From a checkpoint of a small transformer trained on Wikipedia: 16 heads of 32.
Each number is 128 + 24 x the weight over its row's rms, rounded and kept within 0 to 255. Layers, rows and columns count from 0. The size above them is the row's rms in percent of the matrix's.

# layer 6 MLP down (transposed), 1024x256, rms 0.0611, rows 445-497, columns 0-63
size [104  91 110  97  98 102 101 106 109  96  99 102 100  93  94 106 101 104  95 102 105  99  97 111  98 105  92 106 103  95 102 104 106  96  92 108 104  98  99 101  98 105  96 101 107  96  98 107 100 103 100 106 101]
[[171 102 115  77 142 140 144 101 121 131 103 101 141 136 110 130 149 114 121 143 156 106 154 145 107 170 100  98 102 119 156 121 122 125 181  88 131  97 116 117 101 150 110 124 145  84 100 111 110  82 112 144 155 165 120 148  99 123 113 101  99 149 117 119]
 [113 152 104 101 161 133 170 104 125 134 147 145 122 106 149 132 110 105 125 117 135  74 134 139 171 114 149 124 142 135 142 172 117 136 155 155 149 159 173 128 139 104 134 186 166 120 132 113 106 124 141 108 148 166 130 147 136 137 111 140 166 129 157 156]
 [137 155 133 180 104  78 101  81  92 126 122 130  93 110 111 130 168 120  99 139  89 102 124 141 131 100 114 137 101 121 142  59 116 116 143 142 116 112  95 133 120 144 135 120 102 171 121 151 129 104 123 104 167 113 148 117 117 133 139  79 139 164  86  98]
 [100 116  74 145 156 153 163 128  99 157 116 170 150 105  78  99  95 111  81 130 121  94 116 111 138 183 153 147 110 127 127 136 125 175 101 132 143 122 120 122 144 154 128 157  97 117  88  93 151 153 147 142 103 128 122  69 102 112 109 116 102 187 111 109]
 [120 143 170 151 110 135 117 148 100 149  73 159 134 136  81 106 131 116 141 130 120 134 125  72 125 126 124 103 141  77 140 131 142 117 150 149 123 124  99 126 123 139 132 119 117 107  78 176 161 126 136  89 111 162 129 101 124 139 152 125 117  98 139  82]
 [124 108 138 138 137 151 111 141 139 136 132 155 127 179 119 162 138 124 197 130  90 103 107 100 103 111 134 158 142 122 126 126 134 153  78 122 154 108  71 110 113 139 154  91 176 117 100  91 118 120 129 137 114 115 146 128 129  90 107  94 100 146 113 103]
 [147 154 121 164  99 137 124 140  96 143 144 171 130 112 106 126 108 141 116 167 133 140  83 110 154 152 159 111 122 140 152 112 143 146 106 158  84 133 153 113 103 180 166 105 124 104 147 116 142 170 128 137 199 137 113 133  82 156 133 146 124 135 147  84]
 [155 140 108 135 150 109 102  99 102 131 146 148 127 165 132 120 135  77 162 154 159 142  95 121 141 139 157 119 129 110  99 107 134 107  98 111 137  79 112 125 110 125 118 139 127 124  76 108 122  92 130 142 130 136 109 123 147 127 127 103 140  87 134  73]
 [117 137 151  93 100 141 138 116 112 126 146 142 125 120 107 119  98 104  80 124 134 123 186 117  97 148 103 122 139 144 153 123 115 131 143 122 141 155 118  60 131  81  82 123 147 157 105  79  92 174 141 124 151 119 109 147 106 122 155  99 102 168 119 127]
 [117 129 109 151 135 125 110 141 178 131 167 142 112 121  98 151 136 124 163 153 135 149 121 123 144 164 159  98 137 107 112 146 125 101  91 141 110  96 133 141 118 133 107 151 106 141 133 152 177  73 144 108 125 139 152 164  96 121 126 164 108 163 139 135]
 [107 138 157 115 133 153 103 126 110 131 129 129  97 144  97  96 129 135 169 129 128 106 126 161 153  97 106 138 142 123 181 107 133 138 156 136 111 139 137 170 101 161 100 134 113 120 126 131 144 133 106 153 160 172 116 128 113 140 135 120 129 131  75 112]
 [140 140 118 128 155  96 139 150 109 147 129 152  91 151 136 123 149 196 162 103 123 107  77  83 158 139 123 102 152 135 115 163 138 119 129 135 148 109 138  72 111 116 157 110 130 108 114 137 123 119 111 123 171 152 150 112 124 128 147 132 142 113  98 116]
 [123 144 106 140  74  66 127 123 126 134 140 110 150 147 103 137 136 111 124 118 106 180 154  99 116 139 133 114 124 109 109 129 165 134  58 111 129 133 143 153 108 125 118 113 148 115 126 172 118 131 140 116 103 151 153  95 149 126 168 120 119 162 143 149]
 [ 97  99  99 168 148 129 127 127  95 138 180 152 100 114 107 174 137 124 140 146 156 133 138 147  88 101 111 138 160 142 157 116 128 136 127  89  94 124 132 166 108 115 101 130 124 132 121 168 152 147 127  99 153  77 142 111 103 133 130 112 138 118 112 123]
 [138 120 167 115 122  94 162 165 167 117 104  71  82  83  95 101 135 130 117 166 121 118 143 129 117 111 149 146 101 136 116  72 129 148 121 158 117 130 112 114 148  68 143 125 189 125 120  90 105 117 143 134 157 102  92 151  94 119  86 118 150 122 130 121]
 [172 120 117 121 115 136 128 159 125 133 160 120 132 161 149 148 107 154 138 142  68 104 131 130 176 101 125  77 141 133 163 163 126 132 151 162 125  88 106 150 141 127 158  98 136 148 172 127 133 146 102  94 144 144 128  99 112 137 138 145 123  94  99 164]
 [ 91 130 126 161 132 116 103  98 167 102 142 134 106 121 123 105 153 124 149 133 114 121 105 116 144  72 146  90 116 143 120  98 110 126 134 128 140  91 103 131 109 171 109 102 110 151 107 109 138 138 177 125 181 140 188  87  97 129 128 140 128 114 117 137]
 [138 146 145 119  95 140 130 128 102 144 111 125 132 115 141 112 117 122 162 111 155 125 152 129 158 120 151  88 155 109 116 133 114  94 121 170  83  92 104 164 111 105 144 150 107 120 142 156 122 125  65 173 176 137 155 112 120 113 156  91 143 150 131 162]
 [109 130 116 116  81 140 154  86 119 141 148 111 131 146 126 149 103 191 116 109 125 125 114 131  91  96 159  52 149 161  82 137 101 107 129 103 113 126 118 117  94 147 139 117 109 115 146 119 129 146 114 143 104 126 114  88 114 154 132  82 121 136 110  96]
 [141 199 119 110 150 126 133 115 163 134 127 136 122 143 128 126 111  81 109 138 189 132 153 152 142 103 129 135  93 193 161 145 133 142  86 153 130  66  89 117 134 123 123 129 112 105 116 148 125  98 160 132 141 142  87 127 115 127 157 123 142 144 100 107]
 [118 160 100 154  74 182  98 142 147 181 173 138 144 141 150 109 124 175 149 102 108 109  69 110 132 147 132 121 115 128 124 122 110 104 137 128 124  97 154  88 181 122 105 160 102 121 123 140 131 162 159 127 156 150 102 131 147  97 138 158 152 170 148 151]
 [133 118 120 132 141 151 146 141 138 141 171 135 139 103 144 112 101 118 177 170 136  87 121 147 141 137 160 120 116 132 121 158  97 114 112 154 134 131 112 191 104 138 113  78 139 116 119 106 153 125 182 138 134 177 110 125 149 155 142 160 113 140 148 101]
 [110 143 105 139 164 116 123 110 145 157 114  95 162 120 119 104 104 104  97 119 152 127 137 139 118 118 140 111 109 106 125 122 126 113 117 129 105 141  75 158 106 119  97 101 176 105 142 116 146 136 160 164 167  95 170 158 126 112 150 119  92  98 118 122]
 [ 92 138 102 161 166 112 121 135 158 155 121 118 120 173 126 127 114 159 105 132 104 136 155  74 170 135  97 110 132 115 139 127 134 133 127 146 107  91 152 112 148 129 177 168 116 133 141 160 151 156 120 149 154  80 146 168 100 111 108  85 110 157 110 116]
 [118 136 125 112 137 125 125 102  85 176 142 104 124 167 152 142 104 138 120 117 138 124 136 124 150 138 147 147 123 135  94 172 108 138 121 118 122  88 156 116 160 162 134 133 151  74 146 169 141 124 106 129 113 122 135 131  94 135 172 127 120 148 123 111]
 [ 75 120 141 112 134  94 151 131 156  81 157 156 142 125 131 105 158 129 131  97 135 136  79 153 100 134 119 159 148  84 116 116 155 118 131 114 117 124 117 164 122 150 172 148  75 146  79 101 172 142 113 125 131 130 118 108 164 139 120 102 140 109 132 110]
 [105 162 128 124 120 155 121 137 133 136 123 108  94 133 140 127 129 121  93  91 136 137 217 132 131 120 105  66 176 130 119 153 141  91 155 115 125 114 136 108 107  83 153 127 135 129  97  94 101 140 125 180 158 133 131 126 164 121 152 128 117 117  97 150]
 [131 125 121 126 149 134  88 139 151 148  92 117 106 148 123 125 132 130 124 118 137 162 139 159 135 133  93 128 128 176 154 184  83 110 150 102 116 110 153 156 111 104 112 103 149 118 125  98  90 156 137 111 123 136 138 124 133 132 120 148 100 121  91 122]
 [145  68 106  90 146 103 128 123 125 117 173 146 129 119 142 131 144 132 166 121 143  83  98 148 126  81 159 128 146  99 129 154 181 104 143 104 106 142 117 154 114 161 126 143 144 141 137 128 174 120 114 151  84 130 142 112 155 108 120 134 147 106 180 158]
 [129 156  72 134 118 134  90 137 147 185 143 112 166 131 130 125 122  79 136 130 157 145 160 157 146  97 157 114 100 146 118 180 133 103 140 140 120 100 123 107 118  86 153 107 165 121 136 142 109 128 151 130 127 140 191 138 118 111 176 177 104 104 150 122]
 [142 160 115  96 167 143 167 106 118 111 134 115 145 118 145  80 141 111 142 141  85 167 169 180 149 150 120 151 119 132 120 181 118 106 150  62 139 130 141 132 129  84 140 146 145 140  98 107  48 133 140 153 157 150  99  97 110 152 113 134  70 136 167 167]
 [140 173 151 150 122 112 130 136 113 104 145 175 154 149 118 131 121 154  95 115 130 102  97 153  84 138 145 164 144 128 170 139 138 204 145 126 156 109 117 153 132 159  90 109 175 128 148 128 113 117 102 126 131 128 101 115 124 159 125 145 139 104 140 129]
 [108 139 152  91 117 147 139 130 121 125 156 132 119 154  91 105 144 128 185 144 117 162 132 103 118 157 117 137 163  96 103  58 114 132 104 125 119 169 158 133 138 143 146 139 106 146 129 129 130  79 112 130 154  94 146 142 109 177 155 110 146 153 132 131]
 [121 131 171 109 120 100 116  97 124 101 178 121 123 126 157  98 123 109 148 145  90 125 148 138 120 104 106  92 130 100 115 126 124 104 133 161 130 149 151 142 121 140 138 123 102 130 131 150 121 129 162 137  95 114  89 169 119 135  87  93 165 113 137  85]
 [138 120 143 127 164 133 116 143 131 113 156 110  88 167 164 119 130 198 128 144  89 106 123 140 134 133 124 147  98 115 151 132 120 113 142 114 144 130 177 132 145 167 150 128 143 147 111 147 147 106 104 158 139   4 115 115 124 144  89 168 119 100 129 106]
 [133 139 136 134 143 143 119 108 135 121 130 128 109  87 111  81 121 107 139 143 147 109  90 123 139 143 140  81 140 100 130 167 104 123 107  80 122 106 110 138  99  68 104 110 125 148  99 150  92 159 115 142 151 191 104  99 141 113 129 160 144 125 167 115]
 [189 169 128  87 147 140 108 148 133 130 163 136 103 121 139  92 112 128 119 124 125  84 112 170 165 101  98 141 107  96 115 178 147  55 107 143  94 157 109 135 191 142 100 149 148 162  95 156 112 134 102 143 132 149 151 126 131 130 179 140 106 124 160 110]
 [ 90 169 126 125  91 121 126 156 108 156 127 115 133 105 126 143 108 153 112 125 102 103 163 141 145 183 141 104  98  93 116 117 153 143 138 138 140 144 144  99  89 123 109 115  92 155 102 125  80 101  88 140 189 119 112 127 154 106 143 127 111 120 120 110]
 [146 143 120 118 109 166 103 161 149 160 146 125 149 163 114 159 174 119 140 103 170 118 129 167  99 106 153 110 127 196 120  76 145 149 104 134 116 143 109 144  98 137 124 151 132 142 138 111 123 114 120 132 138 150 142  44 135  85 162  74 104 146 109 128]
 [159 135 152 151 113 119 108 148 132 179 160 142 149 148 131 143 141 101 129 105 149 145  74 111 101 109 125 107 105 125 109 122 152 114 127 134  90 158 134 102 136 168 123 127 106 127 134 140 143 114 108 147  91 146 201 161 110 111 111 157 180 143 109 108]
 [129  78 150 131 128 143 105 141 142 155 163 165 113 133 125 123 146 103 110 161 101 147 140 143 110 100 129  86  96 177 126 120 113 147 133  81 104 129 107 115 119 148 122 101 156  77  86 151 132 151 120 119  77 124 180 127 115 100 125 139 121 128 139 130]
 [129 100 121  96 107 157 111 107 138 104 153 153  92 137  98  95  93 119 146 122 138 120 147 179  96 133 122 136 130 108 146  71 126 100 160  75 151 110 136 127 127 132 146 116 108 164 148 119  73 136 123 165 177 142 108 132 137 130 110 112 148 136 126 128]
 [111 117 161 157 129  95 125 154 151 142 149 128  83  95  94 123 111 109 167 132  99 136 196 104 129 132 138 137 119 133 134 144 146 145 107 161 120 130 119 125 117 131 178  80  77 136  88 109 117 129 147 145 149  82 146 112  97 112 102  83 121 134 130 103]
 [139 118 147 127 143 139 105 143 135 104 128 113 122 143 143 133 129  83 156 116 159 180 142 147 112 106 143 157 104 134 114 144  87  93 143 160 125 126 136 111 134  92 196 138 158 100 152 123 169 114 169 106 143 120 139 116 126 143 120 123 126 113 115 140]
 [ 63 142  87 171 127 148 109 148 108 163 140 170 108 128 101 125 139 155 185 121 150 166 127 111 121 129 145  79 131 170 124 116 122 130 126  78 123  78 136 159 113 130 118 135 150 122 143 157 159 123 105 118 103 119 123  97  82  82 122 120 118 151 161 158]
 [145 138 105  99 100 159 116 134 128 156 161 165 114 106 132 114 112 115 170 112  92 112  91 138 132 144  80 147 151 126 141 119 106 140 136  99  83 116 143  71 161  60 102 149 161 153 133 146 128 141 140 159 114 134 123 129 123 123 113 147  56 131 164 124]
 [139 138 135 126 153 103 144 130 125 136 144 111  97 170 126 122 167 151 142 145  85 107 134 188 147 120 133 130  87 108 148 119 125 150 152 102 124 119 174 143 126 153 155 119 106 142 101 154 109  98 132 165 141   0 138 100 143 141 111 165 138 103  89  95]
 [187 101  74 100 122 100 142 112 106 132 116 112 112 124 147 112  80 100  91 158 105 140 121 122 101 112 119 122 115 139  97 112 173 135 137 141  96  97 130 153 115 124 133 126 109 105 121 142  71 128 114 157 149 123 117 127 129 149  94  75 127  82 132 119]
 [119 175  65 104 148 123 120  88  94 138 141 108 124 148 135 131  97 117 144 129 133  79 105 117 129 140 131 113 127 158 122 203  94 121 118  99  92 154  92 114 184 125 132 133 127 164 160 124 133 110 136  93 120 111 129 140 144 142 127  94  75 178 129 111]
 [130  97 117 122 150 124 156 141 117 119 145 145 139  96 142 114 185 156 105 152 151 134 140 135 122 169  89 133  99  74 149 172 108 120 146  95 152 157 137 126 151 113 117 147 133 201  66 142 156 142 189 154 150 114  75 136  93 107 113 110 125 145 157 124]
 [105 125 108 113  97 149 183 113  99 164 156 101 143 137 109 119  94 113 130 113 163 129 105 137 120 128 156 146 104 133 145 160 102 134 106 157 183  97 157  95 115 111  85 166 147 132 116 136 179 115 134 159 119 123 104 114  97  56 156 167 100 136 101 138]
 [142 125 120 113 135 111 127 130 119 181  89 114 157 121  87 162  96 153  84 138 149 141 138 158 104 126 128 132 125 105 171 120 173  89 101 159  97 137 128 149 146 112  74 136 132 125  98 141 133  91 101 104 108 156 128 126 114 117 152 149 122 110 170 117]
 [153 123 116 124 114 158 122 142 118  91 138 117 154 168 118 104 128 124 177 114 168 125 113 155 184 101 165 124 135 115 139 140 180  77 135 133 176 121 135 150 117 133 154 129 141 104 103 125 159 154 139 119  91 133 116 137 160  97 113 100  75 153 157 120]]
# layer 6 MLP up, 1024x256, rms 0.0613, rows 446-497, columns 0-63
size [ 88 109  94  97 105 101 104 111  91 101 102  94  95  92 104  97 105  94 101 105  97  97 116  95 110  93 107 108  92 102 101 106  97  89 107 100  99 107 101  98 104  96  98 105  92  99 110  97 103 102 103 101]
[[134 137 158 135 104 116  67 172 109  88 129 120 145 148 123 118 141 137 145 139  96 161 149 110  68 147 118 139 146  95 160 155 160 113 117 107 146 108  79 120 116 165 109  74  94 111 152 127 142 152 121 155  73 150 152 134 111 115 126 147 134 146 109 115]
 [118 160 150 134 161 140 147 140 155  96 184 129 106 139 171 164 106 155 113 100 134 174 129 125 156 111  97 134 134 141 104 176 149 138 113 156 127 150 151 120 127 122 139 147 132  93 109 127 118 113 122 135 121 127 140 115 114 111 112 168 144 112 127 134]
 [163 134 122  89 128 111 106 123 130 114 159  85 110 146 108 131 115 148 139 140 107 135 133 109 130 119 110 142 110 111  99 145 130 115 146 143 133 118  94 104 146 121 196  77 122 175 133 114 130  93 126 112 149 127 166 136 136 114 129 155 147 110 129 134]
 [102 106 112 119  98 113 130 126 132 110 158 104 105 127 113 139 125 142 140 128 146 147  97  99 145 130  98 174 120 152 138 132 122 140  75 135 126 141 125 127 179 130 123 149 146 117 148 123 175 139 130 146  83  93 144 177 136 118 143 123 140 122 102 138]
 [113 177 125 124 138 113 140 123  87 131 152 155  86  99 134 157 145 135 120 123 143 165 123 123 137 116 172 138 101 132 144 130 141 136 113 172  95 101 135 123 167  98 130 118 134 166 147 128 110 132  73 131 151 124 113 119 105  97 167 148 159 132 112 135]
 [ 99 133 141 129 152 115 129 136 139 123 106  85  69 115 154 131 125 158 139 125 136  99 147 108 132  89 106 127 161 122 126 158 134 141 141 119 164 120 129 111 143  81  91 124 121 159 106 145 137 136 108 124  99 164 160 129 121 116 103 139 159 149 178 134]
 [101 121 130 117  80 137 132 117 171 150 144 122  85 123 111 159  99 163 153 128 111 132 133 113 116 143 130 144  96  99 145 155 124 126 170 152 150 115 143 130 123  94 100 162 133 118 120 126 106 132 113 123 107 134 140 138 136 124 164 122 122 139 142 149]
 [114  79 135 148 155 138 133  97 115 120 121 142 105 118 115 126 161 153 183 163 151 120 140 113 138 143 121 168 154 122 157 100 167 104 103 126  93 163 152 130 102 153 122 142 151 114  86 148 131 133 130 132  83 171 115 132 149 114 150 165 169 100 168 119]
 [145 153 184 116  90 159 159 148  82  92 119  94 131 158 118 130 168 112 122 128 136 125 112 122 109 117 130 151 117 138 155 126 141 140 144 126 116 139 172 108 165 128 152 135 131 110 123  83 128 174 109 184 144 162 108 134 127 106 149 134 137 114 154 116]
 [104 152  80 135 147 103 109 180 143 121 134 136  97 134 137 133 122 144 113 141 133 160 130 140 106 113 163 136 116 120 115 165 125 107 132 124 134  68 129 128 162 106 131 162 163 115 117 103 122 156 135 123  70 123 148 122 116 111 131 149 125 117 136 125]
 [131 127 145 128 142 171  92 129 147  96 118 101 131 167 124 161 128  99 155 106 109 140 175 136 123 125 111 165  82 112 157 114 127 122 114 145 123 123 125 155 150 167 126 165 140 130 146 130 163 177 106 131  98 121 121 154 100 110 121 145 140 129 139 128]
 [114 141 189 199 148 147  86  97  78 132  94 135 120 155 124 134 119 134 118 115 107 138  77 114 124 124  98 105 148 149 134 128 100 151 163 193 161 105 146 113 138 128 140 123 119 142 114 128 122 138  83 100 128 140 144 130  65 112 145 116 129 144 142 131]
 [121 127 143  84 100 136 145  85 156 109 140 123 140 131  88 116 124 139 116 101  95 133 142 105 154 155 143 109  90 133 129 186 121 158 122 155 155 126 115 117 137 112 170 140 161  79 134 101  88 118 150 126 117 117 127 138 166 130 162 160 135 122 126 122]
 [130 149 118 143  94 156  89 100 106 107 130 175 154 166 137 136 159 160 109  98 130 116 100 127 141 144 106 130 163 169 167 154 173  93 144 128 122 151 149 141  81 168 150 138  91 139 127 161 159 169  87 109 114 145 150 122 156 124 184 136  96 122 154 139]
 [101 138 151 167 150 117 102 139 120 163 130 149 123  92 121  98 154 107  89  91 168 169 147 121  86 132 119 184 133 155 111  97 125 121 101 114 131 126 133  90  95 173 129 134 164 103  97 125 123 123 139 143 130 126 140 146 109 118  96 106 121 131 140 134]
 [155  92 160 152  81 143 160 144  88 164 139  83 110 174 157 144 144 122  81 117 160 151 131 107 167 138  98 209 142  90  91 129 144 136 145 116 114 183 108 105 143  76 119 166 130  83 144 139 161 146 115 116 120 135 126 199 151 140 144 158 155 138 146 109]
 [136  83 113 173 147 120 118 133 174  81 176 140  88 119 121 162 157 135 139 138 100 144 122 112 113 113  79 137 127 139 175 138 144 160 135 150 160  97 138 129 159 130 112 142 147 142 108 162 169 137 157 122  80 143 131 167 134 142 175 165 161  99 156 101]
 [175 166 144 130 161 117 130 107 178 121 119 149 142 128 105 105 156  87 164 164 152 148 155 118 156 103 100 154 133  95 165 131 169 135 113 154 145 146 141 132 158 121 129 135 165 152 114 116 128 128 106 127 133 118 163 119 121 125 119 172 136 125 108 136]
 [126  93 150 150 112 141 131 153 113 126  97  84 117 110 158 135 144 144 157 175 104 184 153 105 175 132 137 163 135 128 116 110  93 140 133 157 129 154 125 105 145  97 126 113 150 141 136  91 150 145 102 123 126 138 159 148 105 112 129 112 131 122 152 134]
 [164 131 152 112 155 117  91 149 114  61 120 130 122 128 116 138 186  90 125 119 140 138 137 126 120 107 108 143 152 170 130 131 123 112 150 132 146 155 120 132 133 128 144  96 131 164  76 131 176 145 110 125 107 186 124 162 146  93 116 124 137 137 171  76]
 [139 165 139 119 109 130  93 156  87 134 127 114  93 144 157 149 131 137 104 144 120 164 142 153 103 140  83 151 126  72 106 124 152 121 120 124 157 166 139  97 139 122 138 151 142 111 120 147 105 148 124 131  99  92 153 106 121  80  74 126 152 150 139 155]
 [146  95 143 129 121 149 132 166 115 143 119 125 113 152 131 129 124 180 118 136 127 169 150 128 173 114 127 134 134 144 141 136 139 127 134 169 156 128 150 127 127 120 104 134  99 145  90 146 164 141  90 124 122 188  92  90 141 137  98 135 162 150 146 111]
 [126 109 119 102 104 145 137 141 159 108 175 114 103 105 115 137 146 129 146 116 152 125  89  48 103 179 114 127 132 145 150 165 109 103 105 152 167 125 127 122 160 113 107 127 167 113 135  82 104 125 123 121 120 126 144 155 156 113 101 109 121 140 159 114]
 [168 137 134 152 105 148 121 139 144  87 116 147  79 140 111 145 164 130 130 156 111 114 122 107  98 161 114 111 207 134 178 112 139 162 149 137 162 169 113 118 107  91 115 140 105 177 106 105  92 163 125 148 137 151 119 110 131 116 129 124 137  92 178 114]
 [145 139 145 152 130 115 103 146  95 132 106 109 105 167 128 102  88 112 166 133  89 133 159 110 124 121 140 130 114 130 120 115 131 148  85 118 126 134 121  95 111 137 121 144 161 136 121 209 101 147 130 102  72 142 158 167 117 121 139 125 149 122 124 134]
 [143 146 115 144 155  97 109 134 111 109 131 136 133 102 137 146 135 172 167 140 108 128  61 131 132 155 100 213 114 127 167 112 115 163 105 158 156 136 135 114 135 173 127 131 167 136 139 108 130 116 111 102 111 117 135 156  90 135  99 126 139 133 149  95]
 [128 143 137 130 162 121 110 141  79  99 139 107 159 134 106 155 116 138 111 150 127 140 132 135 134 125 170 154 137  77 144  96 172 108 127 117 101 166 112 109 129 151 121 166 133 114 115 171 128 154  72 158 115 119 155 155 108 128 126 125 138  87 189 132]
 [112 190 166 174  77 123 105 147 129 113 138 118 119 167 151 119 139 162 143 109 125 143 189 118  99 110  80 139 175  90 117 164 112 130 139 142 163 124 115 119 166 125 146 145 122 123 132 145  89 123 143 125 153 131 152 157 129 135 153 128 166 122 106 113]
 [130 100 166 118 126 114 162 117 122  78 129 105 107 128 119 137 168 175 128 132  80 116 116 119 116 161 107 142 125  99 164 110  91 121 122 145 104 143  76 143 154 157 101 154 130 123 138 125 138 123  99 125 118 141 108  97 115 161  92 137 141 127 118 131]
 [101  85 139 171 122 160 128 107 105 149 108 122 104 135  96 130 127 117 122 113 159  86 160 122 124 124 107 110 142 121 144  94 156 146 114 159 118 120 118  97 151 114 145 108 131 134  84 177 176 162 128 137 140 138 117 156 170 115 170 134 177 130 149  93]
 [158 119 143 126 130 131 124  69 139 122 133 120 126  85 124 140 134 150 147 158 122 128 129 114 137  88 141 123 122 139 113 148 157 116 155 154 137 114 110 149 105  90 125 116 113 144  89 145 152 151 103 121 143 140 176 120 166 131 162 124 117 157 154  96]
 [111 148 120 189 135 101  69 143 145 131 151 121 102 120 167 133 151 106  85 117 147 136 133 117 100 111 131 123 136 156  99 175 102 125 166 148 143 114 131 133 124  99 136  85 138 124  86 129 133 210 116 137  89 144 153 138 152  97 128 131 130 143 114 145]
 [145  98  82 152 141 175 106  99 129 153 104 126 138  88  91 136 188 144 134 140 173 118 111 120 110 109 157 164  96 137 138 128 149 153  95 124 132  96  96 127 151 143 113 114 179 139 106 128 133 126  47 165 130 139 135  94 172 114 128 138 115 151 144 160]
 [ 82 144 119 124 140 122 157 147 132 123 120 115 134  91 104 117 111  91 138 158 190 162 121  91 117 113 112 135 148 136 128 126 154 159 108 152 128 131 126 110 106 116 140 142 117 118 129 131  89 121 109 112 142 119 131 142 134 122 171  79 126 155 117 116]
 [104 119 128 116 109 149 117 139  91 151 134 157 144 162 131 151 143 134 125 132 141 121 147  91 120 101 113 133 108 148 122 100 146 113 121 157 131 143 136 108 154 104 113 129 117  98 149 152 169 156  99 150 127 114 150 126 135 130 148 174 129 140  95 152]
 [110  93 131 143 134 167  88 106  84  84 132 138 116 140 102 135 190 116 149 120 108 120 111 107 110 128 136 103 175 152 171 143 125 160 169 141 160  89 120 141 127 142 140 133 152 104 119 100 135 158 109 114 126 126 111 148 116 123  81 144 144 148 146  75]
 [141 141 113 134 128 129  83 136 155 112 102 119 129 129 137 122 143 126 170 152  97 175 157 104  79 104 116 156 172 142 135 140 130 146  90 122 112 126  92 138 106 133 112  92 141 116 123 144 191 160 145 117  63 120 175  82 103 143 120 128 139 140 108 104]
 [123 111 129 128 126 113 159 103 129 130 124 113 129  92 176 110  96 131 129 142  97 138 148  85 165 106 122 135 156  96 109 215 117 115 146 131 136 108 138 137 141 119 101 104 101 117 141 141 122 156 131 139 127 114 148 156 158 171 115 172 167 111 133 140]
 [118 105  96 141 111 160 101 146 138 125 144 130 125 126 127 117 125 168 146 140 119 104 100 109 162 160 115 150 134  78 129 136 134  86 132 158 115 114 152 128 157 131 131 151 125 131 116 138 123 142 105 132 154 117  99 115 125 146 140 124 139 149 123 102]
 [143 199 134 111 154 107 176 138 147  98 146 105 116 127 148 148 127 196 165 121 129 111 108 135 136 134 135 165 107 115 173 133 173 152 140 156 135  91 115 127 118 125 139 147 138 113 149  83 119 130 135 128 157 137 137 147 146 160 152 154 144 109 153 122]
 [120 149 140 151 100 144 140 108  90 134 133  94 115 120 163 121 149 130 127 151 153 145 145 114 170 126 138 139 160 127 137 129 121 105  78 125 129 152 142  81 141 121 147 124 147  96 118 105 131 117 113 126 111 138 188 110 153  98 137 152 122 128 139 141]
 [113 146 153 120 102 168 109 126 107 126 133 172 157 110 163 125 153 160 112 118 163 179  80  92 100  99 145  98 156 123 112 144 131 131 118 137 203 101 109 110 176 119  99 147 126 136 160  92 145 144 135 124 126 173 123 125 153 129 136 194 137 140 124 147]
 [128 115 110 142 118 127 138 154 117  96 152 162  96 120 130 105 120 144 115 137 132 120 117 104 107 135 145 111 159 106 128 158 159 163 154 126 135 147  81 144 115 142 104  91 124 102 104 155  92 159 115 144  94 171 127 149 132 117 125 140 117 159 138 121]
 [157 108 116 114  95 115 149 105 153 102 130 145 117 147 127  89 144 134 101 196 131  77 102 125  89  86 120 117 144 147 164 146 111 105 151 172 129 121 150 145 105 154 163 128 123 134  86 111 141 118 116 178 111 138 150 133 112 134  99 211 131 121 105 126]
 [148 117 172 154 146 119 121 147  89 104 121 117 113 105 160 158 166 119 148 132 126 149 139 133 113 133 114 147 126 172 166 127 145 145 123 159 156 178 143 131  98 132 172 132  99  84  60 147 156 158 138 104 142 177 111 106 136 116 143 133 147 165 113 117]
 [ 76 126 131 145 135 148 125 163 108 131 167 106 123  94 123 109 140 102 118 133 172 166 138 123 107  77 112 175 177 141 108 161 101 145 114 182 139 135 121 126 141 113 115 165 162 122 136  90 132 152 122 109 111 125 128 126  87  79 120 111 117 133 105 101]
 [ 94 112 109 115 100 148 127 103 166 105 155 107 130 141 116 162 158 113 109 128 135 114  76  81 125 130 114 152 121  89 132 126 143 113 110 132 131 118 123  99 109 120 116 127 130 145 118 122 158 121  94 129 135 100 183 138 152 108 148 154 155 124 126 160]
 [118 102 151 173 103 113 146 169 135  99 127 121 107 119 112 114 122 134 110 148 141 151 104 142 132  87 127 113 137 128 129  92 113 137 161 137 137 140 141 139 122 110 156  99 129 115  97 148 124 131 120 160 117 172 138 109 146 141 127 211 175 146 100 157]
 [ 87 134 165 116 125 165 115  95 120 158 118 147 130 138 110 123 118 134 122 130 151 154 117  70 114 106 162 157 149 163 120 115 120 158 130 126 158  93 139 112 118 143 120  97 106  56 139 163 117 150  80  84 149 111 185 149 102 122 122 120 124 121 105 111]
 [150 138 125 117 138 130  99 100 122 123 134 152 111 130 148 112 148 147 147 141 132 109 144  87 125 125 129 109 140 138 129 140 133 137 186 140  99 138 100 124 132 119 162  97 126 149 101 145 108 150 167 107 137 178 130 111 166 165 103 142 152 138 163 106]
 [128 115 144 148  82 134  81  73 156  78 160 155 106 100 111 151 149 174 136 159 106 140 141 115 106 123 142 118 106 134 152 147  96 136 175 141 175 141 152 103 153  73 109 121 161 138 150 123 153 144 157 123 132 160 117 106 138 131 141 134 133 130 116 118]
 [114 127 132 154  94 117 137 102 105 135 184 152  93 111  93 136 168 147 134 141 142  93 154 119  96 107  63 125 122  92 122 162  93 163 157 134 160  97 129 118 140 118 134 120 126 132 103 130  95 126 140 131 131 102 106 134 105 118 121 140 187 114 118 136]]